Each number is 128 + 32 x the weight over its row's rms, rounded and kept within 0 to 255. Layers, rows and columns count from 0. The size above them is the row's rms in percent of the matrix's.

# layer 6 attention value, 64x64, rms 0.183, rows 0-63, columns 0-63
size [106 109  91 117 108 116 103 102 106 116 108 108  99 117 101 111 113 103 106 102 108  96 107  96 100 113 106  93 113 110 120 106 107  82 124  94  83  88  81  75  84  83  98  89  88  78 102  96  98  81  92  84  87 108  95 101 106  95  95  92  91 103  92  75]
[[153 128  98  53 107 111 157  78 131 188 165 158 113 110 129 141 142 146 138 122 158  80 137 183 137 139 214 157 116  89 150 140 133 121 164 162 121 106 121 125  93 109  60 164 159 118 116 165 143 141 208  83 139 181  96 134  80 108 101 119 108 131 132 135]
 [ 58 152 167 156 143  99 181 166 166  52 120 143 143 114 122 103 109 136 117 143 143 139 134 104  74 149  87 133  97 110  84 143 123 112 139 112 143  51 116 112 148 125 108 124 101 156 124 151 126 110  73 106 136 113 163 175 164  30 132 113  92  88  97 156]
 [127  63 100  99  92 144 195 159  64 152  90 137 106 106 126 132  91 127 101 174  94 146 141 129 174 153 127 122 150 245 151 120 117 135 111 157 131 103 114 135 173 107 153 139 136 119 149 197 133 110  99 102  89 123  99  84 160 121 138  82 128 164 146 114]
 [142 137 202 132  97 166  87 135 140  76 173 158 210 107 140 192 125  86 115 115 128 161 130  65 140 151 134 117 130 106 118 157 125 107 180 127 115 165  91 142 195 144  62 101 158 131 112  78 121 170 112  91 109 173 128 122 175 145 141 113 139 145 121 118]
 [124 177 116  86 104 121 171 114 154 147 148 107 135  93 130 141 142 127 174 116  74 125 144  81 159 190 126 177 125 140  72 143  43 146 148 136 161  90 145 124 106 118 241 133 114  83 129 159 175  75 118 134 101 133 111 126 137 135 132 165 108 123 135  95]
 [138 103 156 110 120 158 205 116 193 181  95 102 148 124 129 141 154 122 147 152 158 162 127 122 143 199  89 122 146 117 158 148 101 157  91 137 144 147 135 202  69 113 181  82 124 144 123 114  95 112 113 130 164 184 117 132  98 158 171 160 112  96  76 173]
 [180 125 152 120 122 164 134 140 107 164 146 171 121 101 189 112 211 146 122  98 101 161 131 104 152 172 126 175  96  99 102 155 103 143  84 136  80 170  91 156  34 163 116 162 106 164 130 129 182 128 120  98 149 140 150  82  92  81 128 125 133 109 116 137]
 [115 176 136 136 157 139 197 155 102 175 135 127 138 158 136 154 149 168 177 116 144 201 106 162 162 148 144 103 206  74 133  92 134 138 172 156 124 105  89 192 137 124  88  89  70 139 134 119 151 114 122 142 121 158  96 109 101 106 134  63 160 129  99 154]
 [179 137 121 177 117 146 112 177  77 114 104 143 133  88 134 135 136 162 167 127  91 165 140 117 134 149 160  72 144 158 126  63 126 107 110 145 163 142 129  80  82 127 150  80 161  91 133 157 159 130 129 128 184 124 136  65  74  69 169  81  93 154 150 175]
 [131 158 134 154 139 153 109 110 155 179 155  99 142 134  81 132 104 148  63 128 227 173 157 138 101 152 116 150 135 159 115 126 102 132  95 133 167 131  90 145 140  94 122 133 157 141 151 156  78 182  63 114 164 146  79 128 106  77 134 133  94  83 118 200]
 [141  99 128 156 129 164 206 120 146 100 160 116  90 127 173 132 143 124  56  82 139  84  97 162 188 111 163 180 117  95 116 105 195 129 113 149 131 194 142 131 147 130 156 164  94  93 102 108 131 130 103 140 123 165 127 115 168 151 179 156 149  82 178 100]
 [139 158  90 128 148 120 119  88  67 137 146 144 104 156  85 120 179 133 149 143 100 189 194  87 104  80 146 166 120 143 184 170 163 138 139 110 100 122  98  87 154  70 132 132 127 104 131 109 128 129  67  62 135 121 128 124  74 119 140 204 138 146 160  99]
 [155 186 132  90 125 163 179 110  88  90  88 154  42 156 170 115 147  97 130  97 123 129 188  98 131  38 120 114  90  98 133 161 126 119 130 114 142 106 128  96 131 146 164 151 104 109 118 178 145 207 130 141  96 120 139 113  97 138  87 111 172 106 105 124]
 [211 152  69 104 100 104 162 137 124  86 144 110 134  90 105 112 132 122 129  78 114 109 168 159 136 142 146 132  96  92 165 130 102 158 112 110  91 161 115 101  98 178 171 116 158  84 170 171 142 156 146 136 160 139 200 129  78 194 151 138 110 184 103 136]
 [103 132 140 139 102 146 163 158 159 128  83 121 138 151 161 168 140 137  97 104 184 114 123 130  78 106 142 122 179  97  95 143 115  74 191  89 166 140 111  96  82 127  97 114  94  63 137 138 120  87 159 103 136 165 115 172 108 108 153 170 167  50 109 186]
 [151 149 142 164  94 142 132 150 126 118 115 109 181 140  92  75 121 107 202 178 129 179 101 166 108 148 119 156 125  80 180 110 184 161 136 125 143 143 125  60  92 142 190 132 144  77 128 139 156 158 149 130 134 191 129 141 172 149 162 145  82 181 146 131]
 [119 184  94 116  88 134  93 111 101 139 154 145  64  81 144 112  62 123 131 167 122 200 116 162 115 105 152 140 133  99 143 132 124 172 110  86 105  79 103 115 114 102 182 109 159 128 124 169 124 147 167 126 167 147  59 210 136 135  85 111 166 144 149 123]
 [131  91 179 138 144 182  52  70 169 163 137 105 123 159 147 118 170 145 133 130  69 112 112 160 139 111 191 109 135 133  99 157 162 134 155 150 153  87 115 169 123 183 159 128 156 116 118 160 113 167 168 132 149 184 136 147 108 105 130 114 202 170  82 139]
 [139 147 141 136 140  81  79  96 120 112 174 148 154 106 166 142  59 168 134 114 113 145  76  92  64 114 145  65 193 103 138 143 105 143 142 140 151  87 138 184 124 120 142 159  82 119 126 178 121 224 164 124 153 126  82 123 135 153 143 104 135 150 128 153]
 [118 134  87 182 115  86 133 149  94 129 136 184 166  76 117 147 103 141 159 108 170 159 152 136 152  89 146 117 147 135 130 136 122 195 155 147 138 135 144 192  80  98  62 155  59 138 127 125 150 193 127 170  84  86 143 143 128 129 136 193 156 134 153 162]
 [109 135 101 166 118  90  88 138 142 152 165 109  88 190 172  71  59  93 151 102 164 102  99 116  92 130 148  83 121 122 115  94 159  49  74 110 167 154  68 164 176 141 122 177 123 114 135 144 133 127 146 134 141 102 157  97 130 140 154 115 153 175 127 167]
 [112 100 100 161 118 152 142 194 162 110 130 124 197 137 160 113 167 142  72 129 110  74 114  87 111 129 130 129 148 156  88 133  92 146 191 146 178 175  73 182 152 108 154 161  96  90 115 141 108 102 125 100 171 134  38 133 165 119 120 104 137 140 114 115]
 [156 131 123  96 121 118 157  80 100 129 141 199 100 160  59 120  82 125 139 109 129  90  72 162 109 127  94 133 101  61  79 137 105  86 142 183 167 131 140 109 190  83 157 146 127 139 117 133 141  92  64 145 152 100 119 150 125 130 101 123 184 165 122  82]
 [101 137 124 103 146 143 131 109 174 113  65  28  78 110 123 101 153 127 141 194 116 116 102 119 113 121 195 134 106 141 129 148  70 153 120 165  92  85 130 131 150 124 189 134 118 125 135 172 140 137 107 205 102 113 159 134 111 114 134 123 127 208 118 155]
 [155  79  93  67 158  76 127 103  90 103 113  87 116 141 131  81 131 136  53  95 126 134  83 118  87 123 162 110 149  94 156 160 156  82  79 108 163 144 177 160 137 159 139 143 173 103 105  61 131  77 114 157 183 143 104  98 143 117 127 144 150 108 112  89]
 [134  97  86 137 115 143 138 126 116 132 146  14  31 122 118 193  92 122 145 109 163 136 151  83  79 111 107 116 142 143 167 130 129 149 173  94 147 146  99 117 137 183 122 117 146  98 165 124 150 179 143 128 110 145  86 135 118 124 151 142 100 134 118  56]
 [149 185 129 144 171 109 122 128 170 161 161 111 131 146 171  90 149 131 101  69 150 193 189  61 182  65 118 126 131 143 112 151 156 110 121 178 121 183 169  97 154 153 131 115 124 148 181 144 131 178 156 159 168 106 116  79 148  94 102 153 123 128 136 127]
 [159  98 155  85  63 108 163 111 130 135  90 142 189 139  77 128 148 124 189 144 152 152 134 145  67 149 145 137 131 171 159  99 131  77  91  76 114  84 146 145 132 175 157 157 126  86 140 153 154 181 152  77  93 108  89  70 149  92 149 138 105 149 117 144]
 [103  86 104 144 125 128 114  60 112  92 114 124  93 139 146 183 154  55 135 149 116 112 130 116 171 185 130 125 136 100 132 133 135 114  91  96  89 128 177 160 112 174  84 133  43 131 158 119 119 128  67 102 136  58 112 121 126  95 150  94 178 167 163 142]
 [163 224 124 166 161 129 134 127  52  32 106 132 122 135 156 126 139 174 134 112 126  95 111 157  94 111 136 154 142 179 165 137 131 136 181 111 172  80  97 154 158 137 139 134 128 163 128 105  93 161 120 153 115 162 154 117 109 114  90 103 111 105 118 192]
 [163 106 128 120 116 174 102 139  72 192 123 125 114 150 100 132  97 116 166  50 167  72 158 155 145 110 110 108 153 146 142 148 127 188 142 103 125 105 138 122 109 126 177 101 127 176  72 168 154 137 145 161 102 131  77  68 129 130 106 181  61 159 137 102]
 [102  80 134 137 136 164  97  92 167 113 118 129 132  85 137 139 110  86 148 115 131 150 107 119 110  96 175 139 128 113  82 147 102  89 136 135 153 195  65 227 133 194 146 133 136 183 111 107 144 147  59  93  96  86 147 141 150 109 103 150 181 140 130 111]
 [ 91 117 168  70 100 159  99 132 101 145 141 114 112 159 121 113 138 159 168 186  99 104 106 187  78 105 106 113 176 121 117 173  92 155 106 144 142 122 104  74  67 136 135 102 145  59 106 196 119 143 177 119 129 169 117 123 158 147 109 147 166  92  92  83]
 [162 168  98 118 144 117 129 177 117 150 128 157 129 123  96  85  99 150 103 100  49 115 168 107 186 162  92 124 195 149 179 143  98  77 114 152 143 156 188  95 107 110 200 131 121 116  96 161 122  86 103 110  87  94 115 116 150 121 111 169 109  88 146  94]
 [ 40 133 152 161 114 146 139 139 126 106 135 155 148 114 169 192 114  71 147 150  87 160 194 111 125 101 156 137 139 113 205 162 183 102 131  83 117 103 152 129 142  95  99  97  94 128 137 120 100  90 133 117 183  76  90 133 160 108 140 159 167 155 162 120]
 [ 93 167  65 149 161 153 106 107 117 120  91 136  87  79  64 163 156 168  97 162 127 139 179 128 130  79  99 128 121 180 120 184 115 150 124 126  85 134 152 113  91 135 163 126 162 113  89 121  96  88 102 151  79  97 150 134  96  61 158 179 106  97 160 110]
 [160 124 120 101 120 102 138 149 118 111 145 125 119 169 105  95 161 131 132  63 148  88 131 151 146  94 144 169 115 118 161 105  92  49 167  71  56 168 153 108 101 128 108  98  72 129  86  46  98 152 112 142 114  62  92 119 132 123 112 174 112 138 138 106]
 [169 117 124 144 143  79 119 153 156  76 136 120 105  46 156 119  81  95 106 165 133 147 133 160 162 116 103 124 186 110 151 131 149  68  68 146 157  45 151 136 128 103  91 112  71 143 178  92 132 134  99 143 123 121 128 112 147  71 107 133 171 165 136 163]
 [146 123 120 194 122  58 138 132  99  86 127  94 140 120 144  94 119 128 189 128 114 184 151 125 166 137  34 153 112 185 130 112 113 141 114 173 161 118 123  82 118 154 152 145  74 150 169 142 166 193  90 149 129 165 138 140 107  72 138 100 154 151 117 135]
 [106 105 127 100 118 159 151 112 133  73  80  98 151 159 142 127 118 112 153 168 113 149 106 105  65 140 115 115 103 154 166 175 147 122 136  98 189 154 113 124 126 119 121  72 160 136 135 178  64 215 109  50 117 126 145 103  75 137 172  88 118 159 144 108]
 [111 176 114 137 114 112 177 147 108  86  98 134  70 116 175 132 128 167 161 128 149 142 169 164 138 179 160 117 141 145 122  93 170 129 119 137 144 120 127  93 152  73 170 181 127 158  83 118  63 121 118  75 120 135 175 109  90 187 113 104 112 214  99 138]
 [148 109  83  82 126 156 126 162  46 172 117 167 155  69 110 183 183 162  84 161 116  97 118 112  91 106 135 130 158 115  92 148  78 206 145 108 114 149 100  94  98 108  97 117 143 126 106 202 137 132 157 150 124 100 131 103 125  96 126 150 166 129 134 165]
 [133 177 146 123 147 151 103  86  56 144 144  81  80 110 104 126 100 116 198 159 156 111  89 109 120 130  94  92  82 155 162 102  89  97 116  92 135 156 112 118 133 135 168 141 208 123 161 122 103 174 153  86 105 119 119 142  59 108 131  98  67 143 100 115]
 [117 133 130 113  74 146 154 131 114  96  91 112  99 147 121  83 131 130  90  65 174  89 133  54 124 134 103 124  88 138 123  85 127 106 111 168 146 122  96 123 170  98  56 122  97 135 107 105  58 182 147 136 104 128 156 103  64 123 130 122  96 148  47 137]
 [117 153 121 136 150  96 136 130 193 136 130  48  76 187 156 136 108 106  86 147  92 113 141  87 119 124  99 126 185  75 128 119 102 114 112  84 131 154 157 148 123 181 126 145 158  86 108 109  98 162 177 110 198 121 135 108 145 164 151  74 142 174 170 164]
 [166 140 138 132 138 103  85 138  87 144  98 116 112 117 112 104 191 113 124 113 124 155 120 122 165 160  85 141 203 113  56 158  84 137  83 162 127 119 126 174  58 177 170 106  93  86 149 125 114 105 159 177 139 134  88 107 161 109 195 167 123 132 119 162]
 [116 119 152 116 172 192 132 109 100 109 132 129 134 150 155 180  85  70 179 143 154  67 116 124  51 117 178  70  87 125 116 119 128 128 117 109 140 162 127 101 139 110  96 166 199 128 121 157 168 131  78 116 121 151 169  77 177 116 138 156 123 110 125 180]
 [105 145 116 144 188 166 213 111  80 146 102 137 121 149 163 140  98 142 164 148 182 114  64 167 123 145 188 100  80 134 110 194 132 112 119 112 166 165 139 152 124 105 122 117 131 160 109 130 171 102 115 107 159  96 119 147 223 113 126 161 109 139 144 148]
 [140 164 170 123 152 171 131 107 133 126 156 175 118 158 128 125 184 132 122 118 187  81 104 154  79 106 171 128  97  99 147 124 140 103 137 113 102 131 163  62 103  74 168 102 177 180 155 156  90 148 110 110 144 131  68 144 121  86 109 133 131  88 198 183]
 [111 150 119 158 163 151  94 156 172 115 166 112 144  96 145 154 111 116 111 137 152 137 163 162 103 144 132 105 146 142  60 160  52 139 108 113 131 130 124 154 170 104 133  84 224 178  98 133 155 119 138 225 118 104 134 140 133 144 114 143 176 184  93 133]
 [108  86 101 132 140 133 124 156 124 149 117 129 147 134 194 155  66 138  68 136 131 116 177 141 147 158  76 143 209  66 113 130 166 121  52 130 154 108 188 139 150 169  98 104  86 133 118 122 122 114 120 150 145  46  96 103 131 101  95 119 109 135 161 115]
 [ 82 124 132 190 219  78  79 114 108  59 136  87 152 130  57 149 136 147 157 131 157 105 142 116 149 155 138 148 194  66 132 106 138 103 122 139  86  75 133 130 115 133  85  92 117 141 135 130 124 132  74  94  83 134 119 128  89 125 117 140  96 139 164 128]
 [159 160 152  61  98 196 131 234  86 108 161 156  95 128 131 124 207 150  98 120 128 129 128 108  88 154 120 150 146 103 108 132 107 179 156 143 165 141  71 150 132 138 169 145 120 130 140 110 154 149 152 164 113 123 149 133 154 198 150 171 141 112 140 127]
 [210  98 115 145 122 124 131  93  98 141 107 149  76 149 111 104  99 164 136  97 115 158 103 166 137 124 137 135 106 117 112 103 120  96 152  86 162 145 141  25 153 110 173 183  76 159 115 111 132  74 141 151 125 188 159 148  56 145 129 148  97 151 138 154]
 [ 94 119 172 114 113 111 162  69 159 122 150 112 115 167 174  91 101 128  90 126 173  95 113 138 102  86 145 105  95 180 118 113  94  55 128 153 109 123 174 119 174 118 135 152 180 217 113 125 168 118 124 158 146 159  96 127  92  87  99 170  84 149 150 144]
 [ 56 123  89 147 119 147 126 190 139 149 144 107  97 130 160 177 151  61 102 178 126 126 217 125 102 120 120 125  94 125 171 145 181 136 108  99  90 152 121  93  88 148 100 115 114 108 113 112 157 142 110 178  80  72 101  97 156  87 151 111 132 103 171 134]
 [ 80  84  94 119 165 158  93 143 142  87 123 120 144  90 181 109  96 117 109 108 105 130 136 155 112 199 161 150 146  93  82 150 107  78 120 200 150 143 132 120 165 161  86  99 107  99 150  52 117  79 157 131 120  82 127 111 184  82 120 115 121 163 143  96]
 [185 111 158 132 136 135 125 109 112 110 153 124  83 166 105 122  92 130 114 150 127 137  95 129  34 118  71  81 123 101 124 103 129 143 126 100 146 192 119 138 149 198  92 186 205  90 107 147 192 160  98 136 126 147 153 170 156 140 152 158 136 118  98 115]
 [121  97 124  80 110 135 156 140 100 142 125 120  76 106 116 144 145  92 116 104 137 121 111 109  52  88 178 119  87 150 176 146 200 117 121 102 111  74 136 110 119  87  93 110  86 166  52  88 121  78 145  68 130 128  97 100 128  88 142 129 125 126 191  98]
 [159 113 124 112 110 167  87  96 183 119 125 120 124 159  95 158 141  80  99 138 127 195 100 107 114 151  79 142  92 129  91 156 178 138 180 101 107 102  86  99 139 123 144 126  61 100 153 151 142 105  92  42 159 149 130 155 171 109  59 120 162 144 103 144]
 [112  75 118 143 123 131 165 126 148  92 117 111 127  26 137 146 173  84 115 158 138 133 130 122 120 164 135 156 164 170  75  95 133 216 125 119 127 126 105 143 149 136 140 148  86 139 162 121 137  43  88 110 110  96 154 161 186 149 141 127 104 165 175 112]
 [ 82 165 122  71  85  77  95 132 111 132 104 119 149  78 115 160  92  64 145 194  56 124 135 149 150 126 144 118 146  95 155 120 114 176 112 133 138 107  90 157  96 111 118  72 128 105 130 141  67 110 130 109 186  89 127 128 134 143 139 104 172  94 158  62]
 [154 165 105 115 151  46 143  92 139  80  94 127 127  29 133 134  88 137 151 130  59 121 174 167 166 119 150 124 151 134  78  89  99 104 141 135 117 174 104 127 164 151 127 167  97 140 124 134 121  97 118 155 104 124 135 180 100  79 110 142 131 182 144  80]
 [118 137 217 143 151 196 135  66 112 125 101  89 152 105  84 141 108 161 118 121 100 119 147 139 200 122 199 106 108 190 141 122 104 105 109 123  92 116 128 150  92 112  72  88 150 138 150 132  66 157  95 154 105 159  96 110 126 144 121 146  87 115 110  90]]